Each number is 50 + 12 x the weight over the matrix's rms, rounded and kept within 0 to 99. Layers, rows and columns count from 0.

# layer 9 MLP down (transposed), 1792x448, rms 0.0411, rows 1573-1588, columns 0-223
30 36 52 56 52 58 56 46 52 59 26 78 51 38 34 49 58 27 63 46 50 67 29 44 32 50 63 38 49 50 34 43 69 44 47 64 47 39 37 32 40 64 46 24 42 55 23 39 67 38 47 40 46 53 52 66 32 33 62 29 64 66 69 43 44 28 52 38 52 48 50 49 43 49 55 45 85 76 42 42 56 38 41 46 46 58 35 26 50 39 66 46 43 49 48 42 39 45 54 47 35 37 43 57 47 53 44 59 68 43 34 61 53 50 54 53 42 50 56 48 69 54 26 42 47 54 76 49 63 29 53 55 59 75 62 39 44 58 33 37 52 39 72 57 48 45 67 53 46 39 47 60 40 57 73 40 38 33 14 52 50 68 44 55 52 61 70 79 51 58 22 27 45 66 60 50 50 42 63 47 45 42 46 47 53 68 57 46 52 58 50 50 64 42 45 32 33 38 46 30 28 59 26 55 62 47 35 53 40 36 31 55 51 45 41 58 23 31 40 51 71 34 43 50
52 51 48 43 58 49 44 35 81 40 54 43 35 49 33 56 58 46 45 31 32 60 40 43 52 32 59 43 46 63 41 51 45 53 64 45 60 36 36 68 42 28 69 44 63 33 71 43 59 62 52 67 60 27 41 48 57 49 56 66 39 61 65 46 33 42 64 47 46 60 35 32 59 28 60 45 54 68 48 68 39 38 54 40 55 52 52 49 55 57 54 47 65 43 49 25 29 54 54 43 53 47 85 63 21 59 58 50 48 45 60 74 52 44 39 43 53 27 44 30 64 44 39 70 30 35 48 62 41 61 35 52 62 56 49 56 55 52 30 46 44 35 53 56 39 42 57 46 45 51 63 46 58 60 35 42 74 56 40 49 67 53 62 40 48 41 43 49 46 35 64 54 49 36 65 70 36 53 64 56 54 71 36 37 47 45 39 47 58 48 46 40 49 48 52 49 47 31 38 70 50 51 35 37 70 69 51 41 31 51 44 54 45 25 48 65 51 20 63 59 28 64 42 38
56 44 65 38 45 47 57 48 65 53 42 63 59 57 50 42 69 63 62 47 56 46 55 53 39 42 50 56 45 49 60 55 50 52 36 77 29 29 57 53 65 69 49 37 36 63 67 58 45 34 48 51 39 42 46 21 38 43 54 32 47 49 54 37 36 22 64 58 71 35 54 39 48 53 51 49 55 49 36 53 72 49 57 68 49 74 47 56 34 48 44 48 69 33 51 53 35 37 58 57 41 51 58 33 44 51 52 58 42 45 55 50 64 63 69 78 52 17 35 75 60 62 49 58 56 45 35 41 51 53 44 54 50 44 42 51 42 51 28 38 55 44 38 59 40 48 39 47 65 61 55 39 62 21 69 62 45 53 47 44 32 42 39 54 55 67 35 50 42 54 40 39 50 57 55 44 58 41 56 40 48 66 47 57 52 58 61 54 38 48 58 31 39 54 55 67 35 52 49 43 42 47 52 71 63 50 47 59 66 47 73 61 67 55 24 48 82 38 49 49 57 56 46 39
72 35 52 40 28 29 30 60 45 16 50 52 48 37 49 34 36 46 62 57 51 35 58 53 58 45 51 39 52 75 48 60 36 36 23 57 68 31 58 38 43 44 51 46 50 37 57 48 69 49 36 46 48 52 35 68 44 62 64 71 36 16 50 66 53 68 34 49 47 41 42 55 31 62 50 56 30 72 56 52 53 37 46 38 37 40 42 46 49 58 41 70 45 62 77 55 60 24 50 46 54 54 50 42 52 37 64 42 71 44 47 30 57 42 44 23 47 48 54 59 18 46 41 41 59 44 62 52 72 41 60 55 66 52 53 65 53 43 42 49 63 45 26 47 66 47 47 30 49 55 49 50 62 50 59 59 57 62 57 63 46 47 58 58 52 48 63 46 56 74 54 49 30 36 39 56 83 57 55 57 46 49 57 31 53 50 52 49 44 40 36 34 38 50 48 20 66 61 31 34 68 59 67 65 55 71 43 52 51 20 44 37 51 39 60 57 48 38 57 61 78 47 46 44
51 19 62 41 60 38 43 41 74 40 37 62 60 51 61 33 50 42 52 65 35 47 53 32 33 46 58 44 44 42 29 35 32 16 60 57 47 49 64 35 48 32 39 56 51 55 37 50 56 45 74 48 59 67 80 41 35 42 60 62 34 49 58 57 57 61 61 41 60 58 40 73 44 68 44 53 52 48 35 42 57 60 53 62 59 44 58 46 31 47 55 42 44 30 62 29 34 29 70 41 54 37 23 52 46 65 34 46 77 35 46 55 67 29 49 55 58 73 50 51 42 57 60 51 37 38 45 51 49 61 41 54 68 51 57 39 59 67 61 48 34 37 45 64 55 51 61 36 52 52 52 58 51 48 56 54 49 60 58 43 41 36 36 41 40 61 72 46 73 62 49 35 45 50 51 59 54 51 52 55 64 24 28 32 40 53 69 49 46 65 81 49 63 68 46 58 56 64 52 27 33 36 62 34 33 66 62 55 56 32 23 58 59 54 44 66 50 36 59 46 59 49 44 67
59 58 43 51 69 48 62 46 36 53 48 45 49 30 43 50 63 46 36 29 62 71 57 73 38 43 55 41 53 67 70 61 31 45 52 56 39 48 52 26 39 64 45 51 61 45 46 45 44 19 69 49 79 68 60 52 46 51 47 54 27 41 61 78 59 59 50 52 41 48 50 41 63 42 48 41 50 53 44 61 49 35 50 57 48 38 57 56 55 66 50 39 57 34 66 74 44 56 42 59 59 56 56 37 54 33 59 37 50 54 26 37 55 53 38 30 67 64 47 41 59 39 53 49 34 69 51 54 36 65 51 69 60 34 23 47 33 60 41 28 48 55 44 42 50 49 40 40 47 50 27 62 50 64 34 41 59 58 36 55 68 50 60 58 75 31 39 53 30 54 51 45 60 61 45 44 55 47 45 61 60 35 51 40 56 40 40 35 28 56 63 52 57 15 54 31 47 54 38 59 64 45 48 35 61 67 73 44 33 42 56 58 56 52 47 66 41 60 53 41 63 36 56 46
34 57 62 64 52 46 42 28 26 70 70 42 53 58 42 35 54 84 56 41 55 23 42 54 63 38 28 52 17 20 65 73 27 41 59 47 58 50 45 54 39 43 59 49 44 74 47 38 38 71 48 21 52 59 16 53 36 72 44 37 46 49 30 36 50 48 42 63 52 26 41 56 54 56 55 33 62 34 56 60 52 45 43 20 66 43 48 15 60 34 38 51 54 50 51 79 49 56 26 38 31 74 56 51 59 71 59 59 55 40 64 41 36 58 24 60 43 39 42 45 23 47 31 68 40 37 40 65 37 84 58 77 60 32 50 43 24 40 26 22 57 51 78 66 49 53 51 62 56 33 49 44 52 68 34 70 44 39 29 53 40 45 22 72 41 51 37 42 55 44 43 48 48 59 26 41 47 63 53 70 58 54 50 55 56 57 17 37 58 83 48 48 47 64 46 39 61 31 64 53 57 44 61 45 42 42 51 45 12 45 63 47 61 16 74 35 42 33 48 63 34 47 56 41
45 37 61 66 50 52 58 53 57 21 62 53 58 37 34 27 56 44 48 50 43 45 76 42 46 39 60 51 69 53 37 42 46 55 44 59 70 46 32 46 52 62 51 42 59 53 55 76 62 46 50 44 51 55 56 42 54 64 58 52 72 30 38 29 53 70 25 48 55 48 47 41 79 78 33 53 40 39 42 52 58 34 53 47 49 43 38 55 55 44 63 46 67 45 55 42 54 55 43 36 45 46 43 59 44 41 53 56 40 58 48 57 60 60 57 31 49 62 52 41 48 48 40 44 65 31 56 22 70 47 44 38 64 43 49 50 61 49 64 50 48 44 47 42 57 60 60 40 41 50 41 60 45 58 57 60 21 39 55 48 53 50 53 44 50 57 53 56 60 50 51 55 50 37 54 51 68 62 52 43 62 39 38 49 39 48 50 42 48 65 45 43 50 71 51 32 62 55 40 54 60 55 40 51 61 27 52 59 27 46 37 32 58 36 45 54 52 41 59 45 59 57 47 54
35 56 42 33 41 67 38 46 63 42 49 44 35 49 35 51 57 55 44 40 48 48 48 36 26 65 66 38 60 45 55 55 51 42 51 61 79 53 52 63 35 55 44 51 48 43 14 37 62 54 31 42 36 44 30 55 49 58 59 44 44 32 57 15 43 32 45 31 49 61 44 48 57 45 52 17 36 39 67 42 61 47 48 32 38 21 63 39 38 63 37 46 61 38 64 52 62 34 27 51 49 36 50 66 24 53 47 39 31 28 55 64 42 67 52 36 40 64 47 51 65 63 56 55 68 40 45 70 58 57 60 43 54 53 43 47 37 60 62 39 43 73 51 56 44 34 52 89 41 37 27 43 59 41 47 57 47 66 42 53 60 60 52 52 45 43 59 62 49 44 70 34 62 53 33 56 39 50 16 27 61 36 43 48 21 25 34 33 51 47 45 66 33 53 55 36 32 52 59 79 55 53 66 57 58 52 53 37 49 34 42 38 42 55 30 40 46 33 48 40 62 59 61 51
55 45 55 34 44 59 57 32 41 56 57 73 71 62 39 56 53 58 63 36 33 54 67 65 57 77 54 50 58 28 54 58 41 46 44 65 40 41 45 63 64 54 41 77 46 55 27 59 26 42 50 54 64 60 58 48 60 65 52 47 39 59 42 52 60 59 37 50 45 48 75 25 69 32 48 48 37 54 47 56 52 50 34 54 57 48 43 51 49 34 60 43 41 37 27 49 82 45 71 54 53 47 62 56 38 49 57 58 57 49 47 36 45 65 58 59 56 50 57 38 69 70 60 55 49 53 31 33 60 23 76 59 34 60 55 69 61 49 46 44 36 49 62 42 48 76 72 60 37 52 51 41 49 81 50 49 46 43 64 50 58 42 61 64 64 52 55 57 51 40 36 49 57 59 48 47 54 38 71 72 72 35 53 61 36 37 57 49 40 55 73 35 44 46 38 61 37 32 73 51 45 24 23 55 75 62 49 32 70 62 45 52 53 66 44 49 35 42 40 58 37 44 48 55
59 32 54 47 41 29 48 35 46 60 39 50 28 42 55 47 59 43 86 61 53 54 39 53 39 43 62 56 52 48 48 43 67 35 52 38 62 59 50 37 29 67 70 45 57 28 50 56 58 44 41 42 43 29 70 51 43 30 54 42 36 48 39 44 51 73 49 43 30 33 45 62 41 29 46 24 46 59 48 11 51 32 44 41 49 60 20 71 35 46 31 54 45 74 48 45 58 63 51 73 20 60 37 38 64 51 71 44 52 34 62 51 50 72 45 28 55 64 47 53 48 59 51 46 65 54 70 22 53 51 41 52 52 70 41 55 50 37 51 52 56 45 17 43 43 65 61 48 35 29 59 65 41 53 34 53 52 42 38 41 41 63 49 48 67 52 61 54 52 42 44 44 50 35 44 51 35 53 46 39 56 50 57 46 38 63 40 65 70 29 65 35 52 59 67 66 36 37 39 43 28 48 38 40 46 43 53 56 70 56 52 47 30 51 13 59 25 37 66 38 42 62 41 58
39 42 49 48 49 39 49 48 43 41 46 48 42 39 49 43 35 55 50 37 71 31 42 41 65 51 53 54 22 35 56 47 47 35 41 42 48 53 45 61 59 46 55 57 36 37 48 36 39 34 41 40 60 37 40 22 46 41 61 40 29 57 19 44 48 45 53 48 50 49 20 45 39 49 41 41 58 42 58 43 47 30 63 49 44 44 70 56 27 55 46 56 55 49 56 54 50 48 30 46 54 61 38 36 45 55 64 28 55 42 44 46 59 27 47 39 38 53 45 50 34 50 35 49 54 48 72 43 55 68 32 49 50 26 68 55 53 59 29 40 39 36 35 37 65 48 65 50 30 57 40 34 43 56 52 60 40 73 44 42 43 43 57 50 30 42 44 45 49 44 70 35 37 52 32 64 44 53 51 52 41 54 40 62 41 42 54 39 19 27 36 65 33 50 41 45 63 59 50 41 32 44 50 39 60 58 39 39 48 41 43 63 45 40 51 47 46 50 70 46 45 53 48 44
52 43 53 46 46 56 59 79 50 57 63 56 36 63 60 51 53 53 66 38 48 50 57 44 25 49 44 52 58 53 32 54 52 55 19 51 66 36 55 67 42 32 56 39 48 74 51 54 53 29 59 67 43 59 60 57 60 51 47 54 62 52 50 43 49 59 27 44 37 41 12 61 52 53 45 33 50 45 42 76 64 48 51 47 57 52 36 47 29 52 52 49 43 68 38 45 54 45 36 57 34 55 74 33 61 52 61 59 32 67 41 65 55 57 45 63 51 38 34 39 44 53 52 56 37 55 62 65 55 53 56 43 35 49 33 61 49 53 57 43 24 68 50 40 53 41 51 50 21 53 52 58 60 54 71 67 45 62 33 72 61 56 68 57 43 36 54 55 59 63 51 50 57 45 34 53 43 43 34 52 47 46 46 55 36 51 44 56 58 26 78 65 60 25 36 62 43 56 54 63 37 63 44 68 63 62 54 53 66 14 50 33 61 55 40 48 30 60 44 43 49 51 54 52
58 48 53 55 31 48 58 78 37 63 71 35 66 65 48 33 72 45 45 43 41 42 78 79 39 40 61 55 48 50 51 47 58 55 49 46 74 50 66 47 49 59 50 57 49 60 39 68 58 48 48 45 31 36 51 48 15 50 57 49 51 52 44 56 58 78 34 51 60 56 53 58 47 53 42 55 54 57 42 60 57 73 62 53 74 42 53 56 67 55 41 57 51 45 62 56 46 29 62 39 42 48 42 69 50 53 46 81 47 68 65 47 44 56 51 50 57 75 39 50 86 66 43 61 52 64 52 44 45 56 41 67 54 58 48 58 42 58 37 47 52 49 44 69 55 56 51 44 58 61 52 47 55 64 57 47 56 53 44 36 67 55 43 42 51 36 79 69 48 57 62 28 68 45 64 49 55 57 44 55 58 78 44 51 55 41 57 74 49 48 48 50 41 44 42 34 34 49 45 50 41 52 55 33 42 48 68 37 80 36 35 65 43 59 43 45 59 55 50 45 39 43 54 45
56 49 35 42 43 37 61 38 46 24 52 52 65 43 54 48 35 60 58 37 51 39 49 41 36 47 57 53 72 52 16 60 63 39 53 58 51 70 32 60 51 40 67 45 37 52 24 04 56 67 56 50 65 63 38 39 28 53 44 29 80 68 42 52 53 37 58 61 53 27 73 34 48 58 48 50 62 35 27 35 54 58 62 39 54 44 48 29 76 54 60 39 56 52 55 42 30 64 56 39 42 49 60 46 56 45 56 57 58 54 56 43 52 51 48 44 69 28 42 64 60 36 73 62 35 50 54 35 43 52 52 30 49 48 38 47 42 62 58 45 48 51 35 49 62 43 68 36 47 52 62 43 70 51 39 36 55 57 40 59 41 26 35 47 45 48 46 41 39 45 49 60 59 51 37 69 49 36 64 39 49 40 49 57 49 33 36 52 36 64 65 35 29 60 48 63 31 32 17 59 55 62 48 62 61 35 59 44 48 55 52 39 60 50 48 63 32 38 28 49 25 31 59 57
41 37 67 64 45 37 38 34 56 40 47 32 57 48 44 43 45 46 58 64 48 30 37 65 47 19 41 47 52 66 54 63 43 64 55 42 40 48 52 48 57 39 52 46 31 41 67 59 37 39 53 44 47 46 46 46 68 35 57 63 64 50 40 58 53 84 68 65 34 71 37 34 43 54 60 65 62 54 40 14 57 41 44 33 45 50 47 35 32 52 34 33 61 45 46 76 65 68 63 59 41 67 53 27 40 49 48 49 28 44 49 36 38 35 62 65 65 35 45 40 59 62 56 51 53 38 20 55 39 58 44 43 42 46 62 57 33 32 70 46 55 46 56 27 59 64 53 35 68 49 58 66 44 53 72 60 40 51 39 59 57 72 48 52 50 74 21 58 46 49 42 62 89 51 62 59 41 45 57 42 50 65 65 82 46 43 53 27 31 28 36 41 32 48 32 62 55 44 42 45 56 45 50 68 31 48 61 49 40 61 15 30 07 50 50 62 64 59 61 56 57 52 50 63
# layer 9 MLP up, 1792x448, rms 0.0411, rows 1574-1588, columns 0-223
23 57 41 53 61 35 36 55 60 59 44 31 51 55 44 41 66 56 43 57 43 61 41 51 45 52 34 61 53 66 49 36 48 48 25 69 31 35 56 59 78 72 66 60 39 56 36 62 37 52 45 41 68 31 65 57 33 55 43 63 59 33 37 76 61 65 45 52 42 59 50 28 59 64 68 53 80 30 69 39 54 47 79 55 49 60 79 59 29 54 50 39 66 52 54 61 38 52 65 45 38 68 63 45 39 44 36 50 53 57 63 58 48 43 59 70 47 56 58 50 55 47 30 48 43 25 54 35 41 30 45 37 63 62 49 48 57 46 60 45 39 51 72 43 53 42 54 23 43 59 63 59 72 44 50 42 36 37 38 45 50 36 74 54 56 58 46 19 43 58 57 48 38 54 61 51 27 36 65 31 48 39 73 65 27 47 46 52 31 45 56 55 67 29 42 61 44 93 47 76 35 36 56 43 62 61 64 47 38 75 67 42 58 44 42 55 33 47 82 75 57 53 32 58
33 69 43 66 40 40 47 45 53 46 49 40 42 46 54 43 38 42 43 49 67 51 30 53 49 52 30 50 60 56 49 51 46 41 54 47 44 53 66 55 45 36 50 66 36 64 45 71 38 52 49 39 46 51 53 51 33 53 53 71 43 42 52 69 65 39 43 59 41 45 36 58 58 48 68 53 38 25 55 46 51 52 48 56 54 44 55 84 46 75 77 43 38 62 57 56 36 47 43 69 56 46 54 57 54 50 64 59 61 40 74 40 37 39 41 44 42 42 65 49 51 38 38 75 60 66 52 42 61 63 40 61 54 61 54 47 39 57 51 44 32 74 51 53 57 48 67 37 64 57 56 52 50 49 75 28 39 44 28 51 49 54 43 66 43 36 43 50 46 37 60 44 49 51 48 55 64 41 34 55 55 48 46 44 37 42 23 28 61 43 41 76 45 49 54 52 63 61 65 34 55 50 33 58 41 38 37 40 48 39 51 63 42 63 53 32 46 63 72 28 47 67 41 61
64 61 30 55 72 57 47 45 42 36 55 52 39 36 48 38 52 70 72 52 39 55 59 56 43 64 17 66 36 39 50 66 57 55 62 70 37 64 53 41 38 42 48 34 49 49 43 36 70 68 60 52 43 56 55 58 33 61 59 35 52 83 27 67 51 55 14 53 38 26 57 44 36 71 41 55 53 49 49 55 34 54 32 39 38 76 49 57 35 63 54 76 60 54 41 65 48 63 35 42 58 49 48 56 49 46 46 44 53 59 46 46 52 46 29 50 57 30 59 63 49 47 31 54 53 42 53 54 48 31 36 38 31 51 82 69 40 30 43 44 46 62 49 51 68 45 37 66 57 42 56 37 57 47 39 68 49 49 57 65 60 59 47 46 54 45 72 40 36 62 47 45 62 52 50 27 53 42 57 46 54 63 46 65 51 52 44 50 49 60 39 49 48 65 45 50 51 55 74 29 37 57 39 59 67 43 56 53 50 59 27 50 51 44 45 34 75 58 35 55 41 47 55 28
37 53 57 47 56 56 43 34 28 44 48 48 39 46 27 52 45 33 53 49 32 40 62 50 57 46 22 69 59 62 65 66 36 55 41 61 30 31 84 53 61 68 42 54 52 49 36 11 43 51 65 39 50 74 40 63 38 53 54 43 43 32 37 32 46 45 49 46 43 49 48 64 52 51 61 56 61 53 74 46 33 53 54 67 47 36 56 33 67 51 43 55 55 32 47 48 44 34 47 60 47 57 58 53 60 69 46 38 42 58 67 42 48 51 67 33 42 37 58 59 47 50 49 56 61 30 63 59 35 40 51 73 53 33 36 46 45 46 40 25 34 43 65 48 69 25 46 47 59 55 62 42 66 63 44 61 33 45 51 75 73 55 36 48 35 33 40 54 63 37 42 48 61 45 54 32 14 60 45 63 62 75 46 44 45 52 56 36 36 63 63 38 58 35 44 37 52 71 60 57 62 50 50 46 42 41 51 47 49 67 65 54 34 43 39 49 78 57 41 52 53 65 80 59
64 50 54 43 36 64 44 46 75 53 27 46 43 59 52 63 55 54 55 43 46 54 63 49 54 65 52 45 42 52 54 57 53 54 54 63 38 54 69 39 46 63 57 83 39 45 52 58 39 54 61 51 42 46 48 57 36 51 80 65 46 55 51 60 49 52 60 35 50 53 42 36 31 60 47 35 60 49 69 38 36 41 08 51 45 62 31 42 45 54 45 53 41 74 47 53 67 47 45 57 47 57 46 22 63 37 57 47 40 43 61 32 41 51 71 38 66 53 62 58 45 55 70 59 33 36 51 41 61 27 48 47 55 47 59 44 51 59 50 31 37 55 67 50 44 44 55 34 82 62 41 47 67 61 47 53 59 49 26 33 46 60 51 53 45 45 54 44 48 43 52 53 53 76 49 49 51 53 51 49 46 40 43 57 49 72 65 79 43 58 49 46 47 49 56 47 65 44 42 46 74 57 54 46 65 74 51 48 50 29 18 46 50 46 49 61 45 46 33 48 35 63 56 62
78 45 41 46 35 59 44 33 42 49 40 61 35 50 24 71 51 62 66 45 58 53 54 57 53 51 41 66 55 48 65 41 30 39 43 46 54 57 67 71 58 63 59 40 75 39 40 31 07 54 47 61 52 70 50 39 43 68 51 26 45 68 60 38 41 71 65 45 33 40 49 43 18 56 53 72 56 53 52 53 49 60 64 62 57 60 64 60 41 33 58 47 59 19 57 36 50 53 58 30 39 48 65 39 38 30 43 48 61 59 70 67 38 45 31 50 55 32 66 55 48 54 77 64 61 67 39 67 46 52 52 49 50 67 50 41 49 43 58 39 37 37 63 51 32 51 48 55 53 59 44 35 41 53 55 35 53 41 63 76 50 45 56 50 55 65 26 37 65 38 43 50 52 86 57 58 51 62 72 63 53 40 50 45 49 45 39 52 26 59 62 61 53 63 55 34 53 50 50 41 46 53 34 45 43 56 28 58 44 58 31 75 85 43 50 53 67 77 48 42 48 38 54 27
31 45 17 47 61 34 60 47 42 64 39 51 37 59 53 46 58 46 47 57 31 49 45 55 40 57 40 53 31 53 62 41 51 44 50 66 60 53 56 68 61 41 48 47 52 55 51 40 53 47 56 61 53 42 40 60 61 13 52 42 47 64 32 47 67 52 65 60 53 59 51 63 44 34 61 41 50 45 45 31 48 54 59 42 47 39 46 59 49 37 53 23 44 44 65 60 33 52 28 51 39 43 65 52 40 58 41 44 56 55 51 38 51 53 52 49 62 53 53 39 54 54 51 45 60 46 44 67 51 63 55 72 48 39 29 51 26 45 41 47 67 65 53 59 43 51 51 59 28 32 59 57 70 55 41 40 35 53 40 37 51 39 55 46 69 41 46 57 52 58 35 48 57 53 34 42 48 66 31 33 38 57 51 72 35 49 60 51 55 48 59 38 59 53 30 22 37 51 39 41 69 50 34 60 52 67 65 40 59 66 65 63 56 64 64 58 41 60 47 57 64 63 53 54
32 23 40 37 36 44 53 37 54 71 49 36 60 32 43 68 51 58 30 79 66 59 48 39 33 48 53 42 24 68 36 43 54 30 60 55 42 45 55 63 61 56 36 45 44 59 72 56 66 45 61 52 28 41 43 63 54 74 47 37 52 39 42 50 33 60 38 41 49 47 43 38 72 33 61 50 62 45 61 58 61 37 66 51 63 23 72 43 39 60 56 56 68 42 49 45 56 41 29 30 62 79 57 36 47 56 50 57 49 61 27 67 51 65 48 34 65 46 54 41 62 46 46 85 64 33 48 57 43 51 57 45 28 50 45 64 56 63 42 34 47 39 46 52 61 36 42 64 60 62 60 63 38 48 69 49 53 46 44 43 57 37 73 76 52 43 56 37 38 60 31 47 62 64 91 55 40 46 67 45 54 48 59 15 36 61 38 62 58 38 32 38 44 42 39 47 45 59 57 33 75 16 54 55 40 35 37 25 48 54 53 53 51 49 65 56 53 54 47 54 83 49 52 50
65 69 42 61 50 49 54 63 55 55 55 48 35 26 43 46 54 42 46 28 70 30 38 36 67 35 58 42 69 50 47 77 43 70 60 62 38 44 64 48 44 72 65 53 50 64 61 59 55 64 49 55 31 37 48 46 61 54 66 68 54 51 57 48 41 41 46 69 73 49 48 73 55 68 65 33 44 53 59 50 47 69 56 39 36 44 23 56 50 31 46 29 73 35 55 50 51 55 61 56 51 51 57 47 45 49 25 48 44 56 55 52 35 53 21 64 47 56 18 40 59 39 54 34 54 39 56 53 61 40 60 56 44 49 50 58 49 37 25 43 51 27 63 50 63 69 62 56 49 53 64 68 31 35 49 59 33 40 49 49 43 54 51 46 34 60 50 38 25 49 53 45 45 45 57 54 56 72 56 48 45 47 42 30 63 51 37 44 48 55 29 65 54 51 58 66 52 40 60 56 44 50 50 35 51 53 47 59 61 69 55 55 54 56 47 51 53 67 44 53 53 50 67 63
52 44 60 30 37 67 54 61 64 55 50 53 43 39 51 43 51 58 42 24 50 50 41 70 40 36 51 51 50 48 54 70 48 48 57 53 68 60 48 49 42 21 43 36 43 65 32 28 37 41 48 43 49 51 54 53 38 41 61 48 45 48 48 56 43 58 44 42 46 40 47 32 56 51 37 69 60 67 42 74 49 66 39 58 51 75 52 42 56 59 56 55 64 57 60 62 44 34 35 62 50 48 65 45 49 69 43 71 49 30 52 40 34 46 55 61 57 56 31 55 67 35 48 79 47 47 53 69 41 48 48 34 52 45 38 55 43 52 76 50 47 29 26 68 48 62 41 31 46 37 46 48 46 44 31 46 38 46 30 45 53 79 41 31 45 53 49 47 53 59 51 47 66 59 25 56 61 39 30 44 47 49 50 20 41 70 65 49 45 34 57 77 50 43 40 50 21 60 40 28 46 49 53 44 35 59 26 58 49 45 46 32 38 46 47 34 49 66 59 52 52 64 67 19
46 59 60 59 33 62 49 76 60 58 39 44 36 35 64 56 55 48 61 32 48 43 46 64 34 49 57 62 47 40 50 50 45 58 55 55 57 57 40 38 51 58 67 49 52 44 49 40 54 36 55 43 57 50 46 60 40 44 55 70 71 14 18 19 51 49 55 34 34 39 48 47 26 59 46 60 61 55 43 56 79 51 57 51 43 47 60 46 54 41 54 45 50 59 41 57 78 35 20 41 74 44 50 44 41 37 39 58 23 46 60 45 36 43 41 59 46 44 25 38 53 51 65 51 35 48 55 58 23 41 57 47 59 71 47 39 49 70 47 25 38 60 54 61 59 53 55 46 77 48 40 36 51 55 36 44 65 25 55 55 63 43 57 50 52 46 65 37 45 71 08 56 63 57 58 56 39 65 62 44 40 45 32 37 42 57 63 46 53 60 43 64 55 39 75 39 48 56 58 57 77 45 51 40 63 38 45 44 39 39 47 29 69 47 32 53 59 59 30 44 54 54 57 45
68 43 50 43 55 63 47 57 40 57 40 47 59 44 67 40 38 40 64 54 51 47 39 58 47 62 37 79 43 70 58 34 45 76 39 40 43 55 34 56 41 39 68 42 39 45 43 59 35 40 44 51 33 52 68 54 55 37 66 36 37 43 65 65 23 36 56 53 72 56 34 32 61 48 61 58 39 47 50 63 29 37 48 42 45 52 46 47 54 64 63 65 48 26 30 57 57 68 47 59 48 21 52 37 47 44 44 86 40 42 44 53 52 48 70 56 65 60 53 40 59 59 37 45 61 61 44 42 32 55 80 52 60 62 44 55 41 58 52 46 56 51 63 50 40 45 50 46 43 30 47 43 55 54 65 57 54 47 48 57 57 53 54 59 28 39 27 62 40 49 59 50 48 67 43 58 70 49 52 40 59 56 47 40 33 60 65 52 53 34 45 65 45 50 50 51 53 45 26 54 55 29 57 38 46 38 86 42 40 63 25 67 73 59 40 55 64 52 55 52 64 62 30 43
47 48 43 29 50 48 63 60 41 47 34 54 37 41 41 47 78 74 46 55 50 52 46 46 49 61 54 45 60 39 48 71 41 38 52 51 61 40 44 44 36 42 48 38 65 40 44 64 29 50 57 51 29 54 50 60 51 55 43 59 52 59 40 36 42 44 61 51 58 63 39 49 48 45 75 72 44 67 57 53 50 52 45 47 64 60 39 52 53 24 56 55 47 57 43 39 47 43 41 46 49 45 56 48 48 51 45 41 66 71 44 43 61 60 42 45 36 52 61 28 35 49 32 63 67 49 43 50 52 52 34 59 62 54 51 64 49 57 33 45 55 45 45 51 50 57 32 38 62 58 43 46 34 24 51 43 32 50 54 40 46 49 37 42 50 47 65 44 48 42 51 33 50 63 50 50 48 66 50 42 60 46 33 64 45 68 46 42 56 63 56 59 45 48 70 66 74 51 60 25 51 59 39 43 73 40 33 35 42 61 52 52 46 43 54 38 44 63 27 50 45 31 44 59
45 42 46 50 29 58 48 48 60 60 44 53 46 55 51 37 67 38 41 44 44 47 68 73 25 53 29 69 50 54 46 67 48 26 37 45 35 23 56 80 56 41 43 56 70 43 50 58 43 84 56 50 58 48 69 43 73 57 52 29 55 46 52 48 43 66 32 61 48 38 50 59 38 47 52 33 45 49 39 41 44 51 42 53 45 56 45 39 38 74 30 55 52 39 44 40 27 38 33 42 43 68 40 50 47 45 38 32 49 58 45 40 81 58 33 49 44 68 51 45 35 36 50 37 48 57 36 63 36 44 28 53 54 43 34 61 86 46 56 61 66 64 58 53 50 35 47 47 52 36 46 46 37 42 56 48 46 47 32 47 57 35 51 70 42 31 40 38 61 61 60 28 29 73 28 58 57 51 56 32 45 35 34 64 61 33 55 42 62 52 40 46 38 48 56 56 53 49 29 57 61 56 24 41 42 54 35 46 56 56 54 69 51 53 50 54 45 45 54 69 69 66 50 53
72 64 46 54 51 64 40 49 47 52 60 55 61 35 63 56 54 55 52 75 50 32 61 55 38 49 36 58 57 38 29 52 37 48 43 50 06 73 53 42 31 52 54 42 60 53 35 30 47 59 61 57 42 33 59 52 79 34 76 33 72 55 42 46 45 38 51 56 48 42 52 64 27 41 49 55 35 67 71 64 47 41 43 54 54 54 47 53 41 35 30 70 50 56 57 35 28 46 50 32 64 59 27 45 44 52 59 49 54 48 38 50 33 50 49 37 43 51 63 73 48 58 60 41 40 68 51 62 46 63 68 54 28 52 54 48 54 63 59 25 43 51 36 62 18 38 56 49 74 55 41 42 40 59 47 40 70 43 64 67 43 56 48 57 56 44 45 55 65 25 57 34 63 57 61 79 67 39 58 58 56 38 71 42 61 76 53 43 50 55 51 73 55 62 39 37 60 32 57 41 41 41 45 55 38 26 53 41 63 40 59 57 40 42 43 32 38 50 46 44 61 47 45 24